Part of a small language model's weights: MLP 512 squared ReLU.
Each number is 128 + 32 x the weight over its row's rms, rounded and kept within 0 to 255. Layers, rows and columns count from 0. Numbers have three digits each. The size before them is the row's rms in percent of the matrix's.

# layer 13 attention output (transposed), 256x256, rms 0.0857, rows 81-127, columns 192-255
087:132121103128160115144157179165120097152130131116104175132159084183144119118166190075120105115157086118107144150106208110153166147116160167093084174141132127164134204092130142130151141101139117
086:099126141064128146129153123151163076088098163157145107164104194153122141135054119084143147072117120152133098144109141087138186059104110175111120096166136116096077128148099173163118115109137125
086:142121113138115092136130067059116082169129191111113128117138131082139204074114110158115132135104142068155164108115176121135148102127150109176132114127106137165130159167150102124127085136121118
087:101127127144136107078158118150094131109093115110099114114196118161137136101103096149148132175101096089130122146117177094101092117093152104150113158126128142186114205136144141130093192097168126
083:196105152074094112149172133070130135140176131101087157131162187095137152089136156123057088139145141135108118158180090142133112158150117061099117090128151083142091130097190098120120095158152101
095:144159158162188151171149063109100140087167094170131136155150180147116127095089115151155095132088206110151059124106086158141109104124122122144136136147103095103109125131114156154096122131156077
081:180101116131103146123142161153116116138091160168141146167165109095110085125180148107159140134110142114169134127135175101118129096122204160144081097137128108133197082124109135104195083087158055
085:167114189084117188135140085037148131153135150109135116116119122081125052176161159145139124073135121133163126140089073133096163132165117128112127111113152136120107172121154212171095070102149156
085:081095071112171133121162111153177094123139075109118102102106132088058100149141160177103081125150182096067153100132230153085088105111164189171216158182133177124129142130122097150093051100121108
093:066144157151033125136133101109097121148131117152153122142114152107153114174128141207171131116096139081101086187155174128103055125116160105112106088186066031141191150090109138103144074106167111
089:120075071151089113134168112143121125145113146123107120120068131159112118126119164149074141126150161120154160080092106150199141156103081080188090097101150145142094089133157057131137106140115105
089:089143182099170059122153117181119100098189134121136123072200122123157111066150093129115157126131113115189183187081052177156113130121134137169153096136140096042178073149127104122111043124156100
087:161075132118125151023121146224150148106121186098166174113086121137085136134106132133107143024166161121112119155141108142119121144108110111119121092122103130173116151078133136171153125137146180
083:147088083094150218158149121080057083124159092135110124151165178162097126137111148156133093104153102161131082095105142170126108122134130162151080147113153112088075162136121193150104140157179101
094:103114162119163195128124113086060193141173119143135137139119160155165105069141131163074084122136154141160101033134137161093128155166110104112152120149169095151062171158168137119121083203089171
084:160191108153064140146114088115072119147155085191166097071124131126190101113097079108167150127163092138108104147115152150138086157083167158137111055107118136063121151127107128133147131125111118
083:104188093176109151090094087162136100138165103186103078109136200135166123168127103119139166132083105141055114130101145168126156140092128101130123107179090128147142166112140100109164168134125131
090:152111198115137147113152059134163142159126215101153125154125138090142152166163161098078081143154120136103120114148013063105098151095119187126161148161175119072150102149150126084149107122160091
091:164125146082097103139077083108144157148123111131145112155111162107113174186197115149111087145106152115126137115163119107202157162073118111181124136147120164116098160163146162092188108158173086
093:103095109149087145132125126102141096141164175110106149163113199130183081116129150144156118094156174159164076149087097136182091157127087126115106145129164132095102155186096163150124129148093089
091:147133153139227124195093106142114119182117119072123126129150130095088155204152151116192137179141180119130169106132189144116100112094115146115153116143157150168204140158136134151106124154150104
091:135119120138032065102074120166076077128193102117123085106131155153184097166132068123188118148090171192128154095087143140129176132149119115123184126107117161116150073082125164116101158162066104
087:117121088194090142100117109084078131127120078107143112074136195094095090093137132162170137201210152104128134096112144153088144163131120116129103147086126150090139129113112187127119095162181151
084:177174150070125150150106102150115089182159129074127122098148189142135090066122098150110097112164158167186110137097114115111145126166124120183146122157166122128109158111170152128134150145102114
085:113111147105148130176108173155144124144105125096145093165148087136122148117154141151142122186133177144100140148094139123153171162075117148108103199105147063118140134133113170171092101136149089
091:159095112128149135105167146098179092104062153122106105120117137144071173106115137109109134126108165100124154121137107106116089174138118113085163085095182136133142127107141157141162138131125129
090:099123114141128187124119143134149078111133101150112054136101122131115120151044147119112142136132078107140127100112195129130124181121149017102048099105124117159100117124143137130208152132130115
088:155184155088114130152156136080146140126076121089149107094136053119079125157103146161116129146109074186123183143209137148205091147119084157179167120127116114077125164156111111088105190130119122
087:121127125138128077163131142113179137131147111093141098159126120118180130121107115091117111091153158140105103160138098111132084146091085150096080143125123130161102105146097112119098115154150188
091:156192150092107159188136125177076134150072089109108102178166127126143116090134086104140036140106105102124103140132101090185098126133085107149094115151147121180110140135167138130153118112159120
080:081137098099118168139097059114081128125131122128176090118065192133089169089036155112182105148149102136118120142118186151135123195170104164121165155159140162109073087090135097125124089129159104
087:163134120140107187188167099154070119187151142112151125162155071067122160136096112113056113169138106113101102122072173124210091164082167083096169189122128167133060121148127122149124092132193081
082:140169076230126148146134082175134071174121103127103101123156123116079103092095152141156079114129124151140097130090130133133128103129114124120154164198123106141102106188083114116150105115146099
089:062089117107104108178117166145199099133129162132104148125081143096098094083111140122116113137148216133085117136078158141070154133108131163138089157105134120096139124182097156138111112118111103
084:104134113153102130105129179086108106077107078128115140142176181130153107156155156098118124141109158111097125111197118054063147190119090138118120150094180123087173135076122091104171091134151137
089:107142132151104142135197125082124210121111160147134158110153181152156174103078196129118156140129192121061095118155152106102127062137106175152141108089162154075163092121112120145116132115079135
088:169171109106176148141161114108085140131157159145123086222123135092151152162161159129111102162146114150176103130186109170166135099117096142138089148155115099147142138097075149051078147144111116
093:087130153096127110136070169136120128140100128166140156173127160168112131117128134112156159065184154084147146117117164180148108142140064153140147137142132117100168149156121098139159113133119182
089:159161182157137111157165112112092112074162195128086135129130136174084152133048111110096122086137148158149114135127119124167148107155109154180157151114119185144190106139113130193162149098152137
086:101197128109212171071077156074146039143088104126118115154134173124111115198104138186144112136139116172164171091147076129118093126145106124116098137119123102143133140179116104112159142204142130
085:139089101110156064125143072105121067138104130121173096150118120183164126074144069085132106108104148046165190206137131149158167163135133084158129143144188099148138145162121133150130118166107148
086:135086140098087130131118156116044145062195063089071078136135105095138125122130150112131121065150171143108124151128149133178198070076114066150150124136158106083143124140135137134126126114156147
093:113102119175153112114173093077114142096170127153113111088113134115109125094138083124111141097167131178074123132131143113138146133140107126108209093174076164103150130144141132157185116070160160
088:104102193173103088199119164166149147126124135122138156126127159125180139153157075073131140182088147105135086135069055131127092109055134113152188098077100143132125155120151122134068126090152146
085:102135148119123146142101138148147140203103150127112111105162140216123093141138135098162109117152173065084141162154128160139182098135128159168151160118131147111133118154152081146166145102113091
088:171080120135108164109141161083166147111198126109102129113131181180128139129097114128181107151107057107082110134199181193106139079116151166115106103163121144130117126130134132061127106101134167
086:128165120147164161129154068113135105097121175146152190157141172121178155129102152139104098104174124068117146099078100057134164168133203139121098090165075140121205128110156057101159100168198122
# layer 13 attention value, 256x256, rms 0.116, rows 82-127, columns 192-255
080:120157115101083086085127066119143096121149049118117120047144110148117130128159109130154116131131156161059154157188071151099148080119152087101130088131128133130158116163175071093094174140137080
085:152047150167171052129122219117146165163093099124109144154052181144122109208190123187135161050146115119106101124166157142160114115147079160103066089096096123152191126180125119172196124147205121
085:135183112123149082088158134052109135135069137085144117170112132117119153175116118103213120041174161110127111151132187159089108149154104148145110118112083103139099110145159076080130124149146120
085:124139134123137104037118037116181113100141141160144157104094132133126162103132102186134146171156129148115164117126157186086070084143146142140129114096172055172124171129127083096135148121157128
094:135131138146170164129133155108083078180088129033056117113091122095117140157123137124165138143091107234112206135145082090160200135132144114197117104147162131122123090173167105129137112146148127
082:098153171156079118120147126085169150103119144143082131173141163126111060074053145119098148164152159173131126176122088083155125169148195074127086133150154109122138124097133207104095142109161087
084:170060104092164063062121168123126097179073170151093146102148133126114097148202158119084128169143162127134150098098128143164125173155131093088156092140091120095135157138127191141113098197126053
083:157148082123110087117101136142109119135155106121100059172104139117104119082094094132132145090147118238159155130137160138178146189101099124130111049088149121109151130130101171099140156167106123
092:092191153146120130107133189088114115094148139132124153098073102140167164070144124055092177081148147178190139083083144148175123155121170129095191154055086115082120102131081147105164149173142100
087:154119100125150151151120138161078090164164204089150145122116117127164123104092100169121152100129093087142048170117165130164091117195117124048119141115179154144150117138099148163097111123163145
088:173138062149161146113129130090183140026147144146142156125151196130102133105132174132095174160151143133049111118129134138126110122158092066097083117184155134167112154097053183096067085124095185
087:110178125082134096174125147112177111072127099104140115118102136113131109086174122096081126169112133112119159105172126111131091136129082110109139118144150092173216115144093129123151165134121094
081:126103119183150095152103150171137167166150126054125149102129136047125157131110150136178137121104106127105171148124054190073139109154122131141126105092142132124120142137152181091131132160191123
094:126098132092180160090116148203137077189105146101136134083088146144173134065106125129123146187099096118109149118103137115082160183163154138162122035100139118141130188156144152186167169125189158
085:184135134200162138051094138143124102071179167132086093112134118143128141149137095154090139154093164139140150121139126132125154111136127197068122168119134114174135076155155127124163098133108132
079:178104098115145130142155116109093175174075144135127179139103146099137096099159130168119121145166148137139128120109126173123174105119096103107175159133090123199105154132116069146128124130088157
089:109080114134109087137171081146082120163152127158125128115119095091112128111141148119167125144108134129140095123113128167132110094146160130154059078081023104102141125117098207109084097143151106
087:126154147059141183119100160145144118144137132133132156103079122160162083089096150151128127104162186185121105084084126166101082141119163151130066151155093070079125081117156144157102176141107149
090:175110123149140139112131199120089112157165170154152130088120110091132146117119110170178179172086147154159114088156137141063113123118152110143112070150073155097105139149120091135106097106112165
094:197131110169070089134113139160123162135107115144178126149115125130160098039117125119145111054102144123116118110142133087155145161104067134118061121141105075105081130098125139190085142105150151
087:163165138126129173148123120132061151151141115149193146167157128086131130118144164134108110121128190117060092092129151150130126074110070171142112181086128159133092135146129064167147131116149136
086:129033180136167132142121108128139116108150136095163170159147118094125159122087129097172084112131110122156058105150139073061147132098139105106120132136128124126123090111128121142166171185089059
084:117123129135161119106151105101114157130136127162151119044140169135075133070112105146134118129183132146073110139160154128087080108144113149113170171081148065116113115169145123142136100126119120
085:132115124091146135119124133142159215111172086220118093108162155117088096166138137131103147134161141204163180061163124090106132152103128085051089132149146155117094157141151130107125157060133098
090:115112145099125135158138129103071118149119090102122139159177158134126140123103092133102100111134130186131156110143145137123171115109109179126147113166078164141098088098131112133119080161203101
088:186135147182093124122144112144112174117154101121107153151153118150157151118105163149104154163124131184128173126091118073092134109171100149128126176161161179169087102136126182130162205108106167
088:170128092074099102100068162173101083145151118144065090143128152120131176170132121201128141084175173129144086165073068146106123115134160128134109071159119149091114140172171119104101071141145138
084:147136071102100199129119102170097153152063163128112126132126150117139126144128105113173131109101123070123114133161181099108153070147127079088114104125110097116157108098172155080157179117152085
088:088127111147120175091146135159150108159106152138131145121097125128130078088105129077190178189159145130001114107153129142102078111137183125128142154151079059096140060068156161134121143168059187
079:092130117160113096148205120190092145134140130081192154121084161135169081079087136120120126127124162140108146144125164098148131077111135126083080131088134119131200113125065120143132138133147189
088:107133198182104072091103112121136146123104126105150103118044123171128080143135180115186143087112149131192147154171150201130138078109092108129099071136145124120202101163120173114186151144128108
083:121105135175100097138174123144149121138148114141117147075129138070122116107053124154155104108135154130131124117157152046100154132135115119095135081137172159121109086121099140070161149141163175
090:146113100081133106090158137098094115084137167115155109162173092089148147132158180130140163139090087211190133140119106071166139170110118083152141062110207112192196118106176088129155148154173109
082:125107132146105193161127123162174111163136141046193094095143179148108197083161130128092131148140075156171104092021107142129128096112199118092118161139139143112146124142162077085125084143131209
085:090128142094113151108073074181088151122124102100173128105133117102126172093176126126124121127095053157169072095142122160118152161112115121126192141156149138117133136116149088144113073106192123
088:145082169100115128126126157097158148160106097160122147098120115126102170107094154144158170121164085221032116102081105172197152114145109119140121086124099072140099095148156183136070166135069152
088:115141154138145143099127145127075098109108126058157140156055183147109065109153132131146115154149119119128160051121120154170160163114125097124127114132140193123159139116143085107157075153164132
090:143090084090072141099129127064143128083233089093161133098140144150140175143133213097113110104111123064121118138120155092142115104164116118124169149118167084169089109061142103120169138153136089
083:128106112221142125205110165188115143059110109167137112156147123133088117192153132109073144084105156106114128119125153116115071074142111145155139099142132168117114162147092127098053129115137154
084:134150146121151146106102173125159213144138140120073182148135173128178103136149152100111146117159090112114088119071129093141131124110075166111092115151189114100121150113120110098136186159171133
085:157132119086118110126075127165130108128112116130120140139140127144164125171175145072129162145060095125147059054122114150103130173148087133050105145180132118111118188092109158128122126140143055
093:114146059115118149054129143139159164104072155063121160089110052145117151115144098176179087165087110143125113116064180108118118163154137076144136077112120106153127170124159082124106146156142112
086:140166113138167144047077116064173106086144177181154116081119066128170107130105213171138119131102156192130109138110083175180158124131073150152078155148138138207151106162113080156155150146144176
089:171192104083180138094097185117112136070180110134105090188141162099138082115186109165137145118077143114157126133152167125142058188121149143111132114181165092132212103135142132156143095178161159
087:105206111129119143158102108178119104134061123099095160131146123124207134121084107131161115109096159137060162127160101173099086179122083143112113110144167152123184137134088107173112109090121121
084:118102144198036138114081116132098115103162174100093082123129112164110179133125089085114150104107141149111082139142121072092078102138072147141089161152096105102153122093152168127150084107119109
# layer 13 attention query, 256x256, rms 0.0829, rows 128-188, columns 192-255
101:127130134099138150146179138096109196110118136144154178120172118090118142116115150131092166134129099117119137126119170139127140095169143168135167086118136075083104101147157088075147098157129129
107:063139151135139113082235123125080111113151113096119196137219083168151112142145140172104144112119184111157112091094089140105119070097128098134124111135139095137146124098135133176157105093095130
106:111166151097074147088083131149112120104185189157125156078086107128130134118158095159082110137130131198112145134079113081044132162144148075125129168104175116081128161086105151149127088102113244
102:100063064122108095100074136152120121124110132107189090095127172162160133170132138083146121129148180108084100113181120086081123119162137148142121059137150100148131135123149110121156109132068126
102:142096045108168182083148127119185121166141123117150094114143100103111094174135114181176063109136122170149166115160073123116085157103081103159132167102112135110119099125098149173021127140125190
098:115183125152124173135101097133187086120075100168087122087196117139059072161123156163109101175125123124161101048112184077138089115095139171143146134103077130131092113166117193112124097088143180
104:145112178128101075114075096112125132061130083160170166124146128065124162137099119150079132102113134177104147142151117111169143105093120117147076143095096119159147099080110143174138130132148203
105:100130076064141126164049168136144135075134034115158087126167128085126137088128095157103152111161062071082106129110150053139112145135148166141161137201113108123164145123112148088097175067139143
099:111187194092179113132109148120159085130138206057137083125119095098130154123118132153182092063148121110163050087176137172189138164109107120115167132123108106133183153135136145124137130105150149
100:068136086132087114155167178131146075117125131147060080135091189126185078110146102137108151112081099116092141084141119109103116133163129114117172152080169113166095149124111055125123122170146061
107:146146157160110154175169126141114069113054130159132109117135171152163171040038103087110197140080159112083138100247125174116125093136135150117131087121150151149103134143085101147118116175177142
092:165084153075163131104145128154145108151153197140137098182134144133146135110133131131132148114153144112130067124137100149095102069131179120107178099156082107119124179144138119052102119160098127
103:114077109200152138105106145191095110171162112144093115102147151155095134132173128187113131146167092132159138177123125084129100128108121121117133081112091146121108154054139083079097128108173094
096:138174105137124141174118122103125123074123158125165081039149116147167140171077105214178131163162071099140199139091098122126148140129136155204151079147114097157120127130071096107191097171096153
102:111088122118169126115098086055117160116119124136079143181170213098115124085129116115169131110112086155167101156110102187146078163162158111166132150132160145112166099116078076132138083112096119
102:119092136139091166151166098151173113151135113105093137115130142113135092164076148106173118156150168164150108111104181123083086178134141136144069142127080193118083132097161149177163113084105104
097:160104172116100131180144088123120125136131076113126175155122115131096057114129148104128142169129165094113171139144122110189070110128139083118128135153127163074179128139062114153139139221097147
103:131176151201116095100147097131152048123098124139173188154166155129121071163162125163130152068147099115183116142085108099108161099092149090082136100118088106144128157135161128067123100091141134
103:196166115068089133107144092098117141162105142151102142136159114127078131152077169090115097168125097164077112152121119086104131039110140112184120163097125091119135113152149114094126128104132187
098:136073126192120173076152129131153137124100156075159128146178132127125119091092160083118143081080158171173089163135193119059163122120164180139115106124152161110130152162137153101147063155110130
100:184171150141088112156177142133123130152155152058109096158135149134166139103161084116093103138055136100087099143126146130130157181134131143110111162092089139150170071152111131099114130140120196
103:133136175120079128085148148108141062155097177142180184102132146089126078158166133086125114090130131094126143134139139096128160165132114108072113161125124149144135132079164110090129112132113179
101:063178117163106054137102125142119124143137171142094139114115143134160110184057157146129164096108112134127148136151113141176138124133056102140126107086139100082187143158155140153163098107107119
103:148161145101126154093174114157103142155144114139118146138151133178072088143090131139102112132062114118123104112098070133083130156108118152103138157117149158135138128174130152147106157159086131
095:193096148164099195142064133141127114109107165140131118125131128072086141081121072177119077065104139139086085067120140115111123143146136133172149110138135086130150135105088107115101119103077159
101:171141138086105151174084108118159113118057150109159137114168158120106135188121174108132137090137147096124209124131179172144100128069134057185077050123077114123176159131126138120122106070140121
103:170121100132107088119143099139107103184134139088168109141144069132127173162096172094131125134131138110091159114110135105208138108122149103200121112103111155149000115158098097132181123148140080
100:124161160161113090090119144043138139121093136126148100049158109126144118129109104074129153128117120068099119149131149160196132123107108136123125129185107107191088165155148129171139137120145165
093:105073149071105109141119099162161133147143163111136161113177121099126121106108129153110170120187185155136121060146048158125161117130173093070132158106083128181101082122178210144092124124132100
103:114097136128023154091178081178176161167143098135138097139102099111108137154142133165164111111078103117109202100105114077147131144177158116120168118150145201122171154119108100117127124129081156
100:115089127144075135150152106123125107168123073122216136117148134220152077135110105178146174102165158195110084151136110121122108151096141106138137126120110115122138106096053103096214122158151156
099:057147138132181132077125080190073134120106119071140166163086132159123174133100189135065138125137153200158179117095145158142108119086171146175147142093159127156050150158104100075101156138131148
108:095179101179096123131150142098128116103116160123158149124099192107075048156167115166139137103148133138076097181131140084120133186151095082146086113123114161134095199162141117114115124144107088
100:236147082167111117143152115143166116114069109155069150196145158179122138109091127154108106095232149119066133172101093103126129119108144144106113078164174117152158085116125183129125139136200135
104:195126156129107141112122149130141121109224094122126063105119140149148163105185084119112127132137064097134202174145132147126093138134151073125107144160094130172150137109138193136125150143127122
097:194160068111091157164167151117109154142121160144108176131132151068135174155050095103199108181129098201126057095110150150052155131140117100156126173140112158151192178142146159165128140105109104
100:125090080136130107134133134135120115135131137048128096128120090135148098151050100113117140095120159114136169186124139171104096205110171088108155134134113102143174109139167136151154150137131153
102:110099142120123144128069188133119168037140107132143165132124124184130179174099166140131143107119163133062136131102157172131150144136121136111139162137099165168147164096177106107093159106089112
099:105188145179098117218088129126139186180167109094110141181138079093209144120138119138104118161134097124100086087156123097097128067101091198138134101124186118139098140144093121120154143155145128
092:190162149145127106110181115149162189138107148136132165134154120146146119113121148090168131120094148101156126014130103156129109109090108062105181077134109101139119140143129159177076092099094147
098:159123142106120161115094069074165135106175148149092110080080122172145135142181124120091145099185175166122127141157143100115107108090142101148123076157134127108135090129151129118231219118149134
102:163111172128084160144124143092161150144084096101066106103131135155121120097075124180125132095093145153105119108124101137130120130086145120161169143202082124124105126112084082143146161119155121
099:072114127081160130196126134091080098136156113153169121111108145158133103218120146092142092129124113171119096182178125115117110174134146151213112106116149138141144109114085115144141115094068133
101:059139248124145107113113129091100074120147141192150081098136156101144193108171159176123110152133083117092127082108109186146126111098086115178137117210130107117153093182110128105141090121139122
097:161154102110123063069108136109133139133179143123090121120137206123118156144134155182072087161114170148076096116104182142071156136134136106109130144172101127132143161113077130178122123157142088
098:130096111108121161140152122136229140143147106090071154120124121166106151160044152179116113158160112075124150192135141147082113169143121123106175082123144084102110137088170196165150112171113147
096:118138157190161136108109093134167173137103095103105066195107115156149167144121192047150117123133100045109146136151120132149138077177159134102156114163102059165106152177081169161070127198112158
103:160143114131144071185153168201159145144154159158102135135112160101136157156120145180091134142137139115127109158102166158067153143178143142193119090175115110130218094140122091159158141089152117
101:110124152072115155109074144094111095178150134087112085110162129148124162148099155113120131110109139092159099171126157117169116063148084122143072059141148087148100121207192117137115108148090137
096:107070081104129111149132103132126147183084120128195094150116121155132150142094163137143087099103066127115097152185155070098112142158141111149129115127082164138093126088169058082155162158099183
099:139132149127152147130120128166107114097165177126129133137132119128104109165132124118138122147118109182100094123127136146124101158094068174131160111126144151062142161129140185113124124116156235
100:064097130166139101084108148118069139116116126119082165088126122128124096156155102131124123140128084177126164133106176072158145139118138168098123132095166064152091102182139176013086069113117075
096:183176116144144137139142167148057135137169072115092164143104165163081107100177118078173136121107097146108076122162073102175068185103174110103134114130184140075110128128083118093135119133069153
093:080092126127075118173131139119124123157163129162164147144163156159120137108130166140124164142117094103138092142160157112125156139106145122115125182190124079146133130112066134098119155054061090
104:130092102120130136113150097123187043172022103129140100136126134097107102144118132141164132227139124115140074124152107101113166104166175080145122119127136163120121131179133159160167127091122123
099:118157179130117154106127166085115153113172086136140184131121112158090116106103115100150187140153140115182109175096135095101082115165098087118098105138143131168147149061133201110115141104110092
101:183151121110150136116169140098096110142163127096115176136139085170130089178116103059124103106110158137144128174092148136110087125130149082172122185158118126083105137149122042147139114159138121
105:170148129151120146123172166099178141142136115050055106098098141086087103145131167093095109118107120086096105122116083136143101153127114149117121130150105092151083161117111091130143140117142109
101:111144115115168152130120196184084152155129142074194102133128034084119133154100131187118149144182087082155075164125134136186097059088142089140130128140095130103139117110083124073187142112171126
108:087104129170120156120161142111138141203081183149115084113084100105120125090119130112129118111122151133103116132167150156124135160144160147123203148071155077037145131088144166191180176115110122
100:108193146163193206131120103138160164110092199091142159195071123126132111127140149060107138109118095135077109169095130105118110065138154148102106097129179147139176167148106180132162082138155157
# layer 13 attention key, 256x256, rms 0.0848, rows 128-187, columns 192-255
098:092116167164106165100210141118132199140214116138102123161129080160135084175192164051174146115173207115134117128122097142101127178168095081106171128171100107082125191136096078092107145152124104
108:118144145150145080075155114145067090120177137099100138112107120124134138103175131107168152088073130103092132135082101140126117099138162099117128071135116094060153093152089132171179132086098131
106:102191164085067135132154165104107042118145161153107182160095142124164143144122145128110138139148129106126124149147120185091132146145146134122146135140159140142106109080163141165147103147152141
109:101106101110162111134097152156121159116166084191181146136186149075136153137106076036155120184111198092183151092146116123087136138123151161133119114144158126107062123130097135143157110107153102
104:168136128125148173112137125110072170174150134075211127104189097126090125182099136146138135134101117179200190115150067143076120192179078118095105109158098116149101119115124124117146130135124098
096:120177181131126054111150093151145117108132105099147124093177204178108126172099145067144134083130171137106117094127098106092149167149113101112150136125107054084122180220146116083162146157121133
107:107124179121059104089137140102118088173156132112195170150104132158079123125119124188140132130126160137104191146154138144161159118130151068136098128058161147139082140078102108079130143150140124
105:136102054117143091105168166146125123128141142125150104110141098213092120145103079154093113130216138135094102087103205139132097105153105099116165037170131132162115129173134127103166141052121130
101:159106145048134147174108113139108103148081156090082140139089104144087164119120116162157051139169110127114103170118117159216131125047125127113062105148160161131183143118164145161184143137147116
102:117146076097119197149129121104168038138090109072102098153117181071159085094136142163112138122099154155135105093131133143111129104125095144152124129127069117072071176138104074110117050119157126
108:205115133089169130145123155177103077140047145111137103129156107057142106106103110148118185157124143131093119100158144133121126121137157166156115104064061130109194162155117106138109132102119164
096:088102162215124105151125076124122136168193148107130152115147206179154081128114060146124162087084100171149082165076092147125154106066154135141136124121117090116160155127131060109188157142144102
107:128116130130127128117114152132079172196105145152084149108147083132130131129130225146170166120125152131142170208151195091135122088133172160105123159115118142069070146097118090136096122171122085
101:114151131111129140098102131132168085152175141151111128141130113094183142087064109151113144102113094123072120126119164142102161134129127173201120068183150054181088131115073093129107101149176132
105:125125110120157151097114103084080183059123140234139158220186104136129126139101124146145106097100191174105115148152118070120134117184136063123162160139118125117121148184115112163101125182102056
097:131136154186184189128110117136160161165130154129111131148161150116112190172136102084164160194121128172123181118069113150090157115103126104103127099171124170128135100154130097119125145074116075
097:115120141116147159148107137097192098167173148154136190110150134172072119123153099099176107208085098143136209129115155141107107128167126138126128074138130137154098172101069101058076132132163110
105:129152115145140112153156093234113084123139145128180134140211153140144113110098093078062159134095131093133161127138107103068163123151116127110100124173128146106165090082212161081105094135132079
107:147131141096092154174181152088152113126168140171135143088158146099070136159109102099121071138133121186134085124195176154090152103160093136098104163121114139114123138180107130146169157127147110
101:134067139097138090107158079116127152073136122077093191105156089155094159144122116105162118105127114101169136149123106142081166192114191162172141190129206117135095107156140130121102131109138133
100:165108186122079096133124178148093105138151154101151126169098088076139158118150087111118143107106089124171130103129115172156130093149119181120181151068148137089146122177144077087147099110111178
105:133115138145098108097150097120157081114047118146134185142086081124111108140149138111130157104187153130122152117121080156123139106182163155105153131164145148146155106100146118133121063138076162
102:118172107110136094144127136104147129129161105096131120110120142155124108100095078119181169130160129212124121147126132168073123145115053135118115115129137133101107101186143141189084034144110098
107:119107147118155104134131149163142154130142145108107140149172134134103092144127138100146159151142157113194093071141132142110120141141133113122120128061166148103131152222137141090101125138082144
095:140132114111140118133128121074171140090089162150125142044119152076130120107124081116128143009107084117126173129151114133159136160132150109124111083136105111148128118099081155117165169084073135
102:132099177113115110138177125137134134143089161136113144105170135151146156153106175151051152140076096162147142094187123180191050151102170135159102029143106093180117091160112118171094071078145129
111:171090118111147141202084102149068135187129097124170118081205102108156165154166100127067149121183066151128087094107117154116124181121105088122128156093146120094080136104073145125137102149128117
106:109041156128120124125113191142100129096123153157110136150211114068152110117176113124137111198163136044123121092137176091138170174135100113143071116139099146145088103117145137104177176141155129
097:104144170133063115126098020180128201112152165109161091132160144134135086105139074154138128116163175113142165139139136118175144086126187151135156133144126139112150124166149173164144157096139117
108:143166166156142169113182082127153137157089104172110088152078099097120134103074145170082121135089113193138123164159104109096094121162113158160116130149146199127150129128147097107133076090112148
104:119138085126131162104140160143165136103120160132155135132156130179157130057146108150170111064189127194128174121139180106139050134084115101124139112076149129121147114099093100156153107168126096
100:086186117133148153094106092191075167120124135000148144158105148093108157129098127151188089120096102120090155124150106091146112114133118121096086162109151146142104179109119196101126135104181161
107:193167166199117132110160148110096158099118117130142156106117134123125092169188154128110078119183125122101133128139097123120112108135113113109074172159130089116158126134172135141152141095095104
102:149132055125151102146128162127097134123115112124143133107124148113183108171085098012146205105145174169111137172130135106096143088028204077170163124113110107159123156113123095177102143113104151
102:177077151123065154176160193118126093118178099092131123163105154103139228098101119133184129109138139098160141140153103169163053123125146134133197223103104127161169128134154125149098093125135145
103:198171162103134163166152159158095182066093126170141095122129085065080130123155137122042156095155106114085130121143148202095189110195134107153136199165163095135123180110110192130145145115122104
102:087081104176188155155234142159105126098122154155139078165137135067149090119125109144094122122165161121150203181144114149161120137139113134085172107130149093084182119161144156144045093149164164
104:109107118083137162122105127155107136124088094152108151156133137122110197111094101236103155139145167108136111158147129173081117126102127142051127122108077133165169128153134160126118111161102067
101:093149173108080116104155119098155076173118035134174166151103081146192086108164137149144181133159158089098102096120099177109111082142184102144070103131160178096101132161100113161173122123140139
098:157118152143108137113147095120119113093183148081075078121154136185099150098137109050119131146088140140143151090080115192120136112188058127132088069123175050095100148120123152148105045122174102
100:128135119176146132130099147099132150127104153097071085118108120200144180124119121136118133179140157165175133142198126111151075150143148144103188081137098170174077103059115065160190189092055124
106:143163138092074178172161107109137149084100143124119151095174101144122090081122100154130121115125154126139125112046123124141090082058098131133136175157115111168117104108091141138115067140138138
105:137100128087148087117150155189110066137070099168136099129158195144111170189199144156171108090132098139065160186080116127139119137130106145124144078129124171147130105070139093104119103083153100
104:129132208052132084140110169120118059103124131206136050093108136167126132107148125112180129126095074127097174112159116183127151123065106171173114124141128125098086124088113084115084133104123129
097:091107096141143128068125193078148120170170136082125137115145132092168139131088141167105085144104132206133098121090189156147147090139084169159136169123064098099055159121113180149145094110158154
100:136154131085128116143162172159170109152171146136104128163150107165133133124148149127093126121143138138149137140111173114041149183112121123130137112127035110118120070156105115203112128165136136
102:081109112122170155106093092097161183136179166113182189168135108079161161126153131117141097177173116145136113137190144143130113074127091119117144072078140152151172110124180099162179095172163188
103:158186125083152102133131157147128160122108128113155121098079128144147166127136135184092147170142110186114075135069178133098108166157119117178187145141114101187198096104154094133149145114112127
101:097127161142162114201100122116129173154167138111164146149165138157137145177131175173100097129120090106133062145175131166109158134145147161143060116104056090160120123096150120122134129152161081
106:198119082083136126136130127134081178146104117099123164113126113146124112159110146102149084053098053158056143120146117173117117163120127087199129149127059172149119200096191098117172139138114119
103:141131195144130148185113127134113129125134125108119147132144147086203092152096112102066124126097116104150195088114151144151132153134114126093204121098129168169132164123116189118075174125139177
100:105111141141158074091113138165063166105098141113142169175148104136190139164190168126143110079123082132154070133160124103165124157117152112124073190078109087101091157122147150142115098135099150
102:159218121122140152092119119130109133092141146147077087120052144108024156111110143100137146144147076138175160103150148141118082151154119124040131145114130111133081122104083119143122116123071102
094:104097113121157157157129129202154144063151145139124130135162184111121136144109128128126132112147104091120035173133173145117111113099163129115096110122136117121101115154100090087137157100139144
110:175172149132138136100135138211143149144174156063177123119129097119124121116160149130107118154101086151145070110139186134167120150132202137131188160116181136116130142125113124222142136136131125
100:104159069106130141135108174144141203130136052182079152110146138158106128136136121109137186187206106104124116167154103118156100069124105108127106140126141138109133138093119184108124105058132078
103:146151131143177128199126178094119125145103123138125197163143124157109124146154194137073080134098096150117128119121099180180056162126118118120120116154140068078144104142088151134163135104144136
106:097130111115139138082146137117124126113103164104168158171139139092116130114120161134100051118116117173130163074099137151165060078097049092122110143103091143149145115143094141084156106126106088
102:129091177108105120172095154194048114213115087030141100148166060152184139171084100147131087148156113176114199148099095134126157082117091132115201089158137153136138120129090137139164161120141096
110:111112107134174128149135196135093151095143129157160097153142092136144125110194085094108174154087134164116106125132166161118102136141145136123150118115169150118183066103046146130155160100116237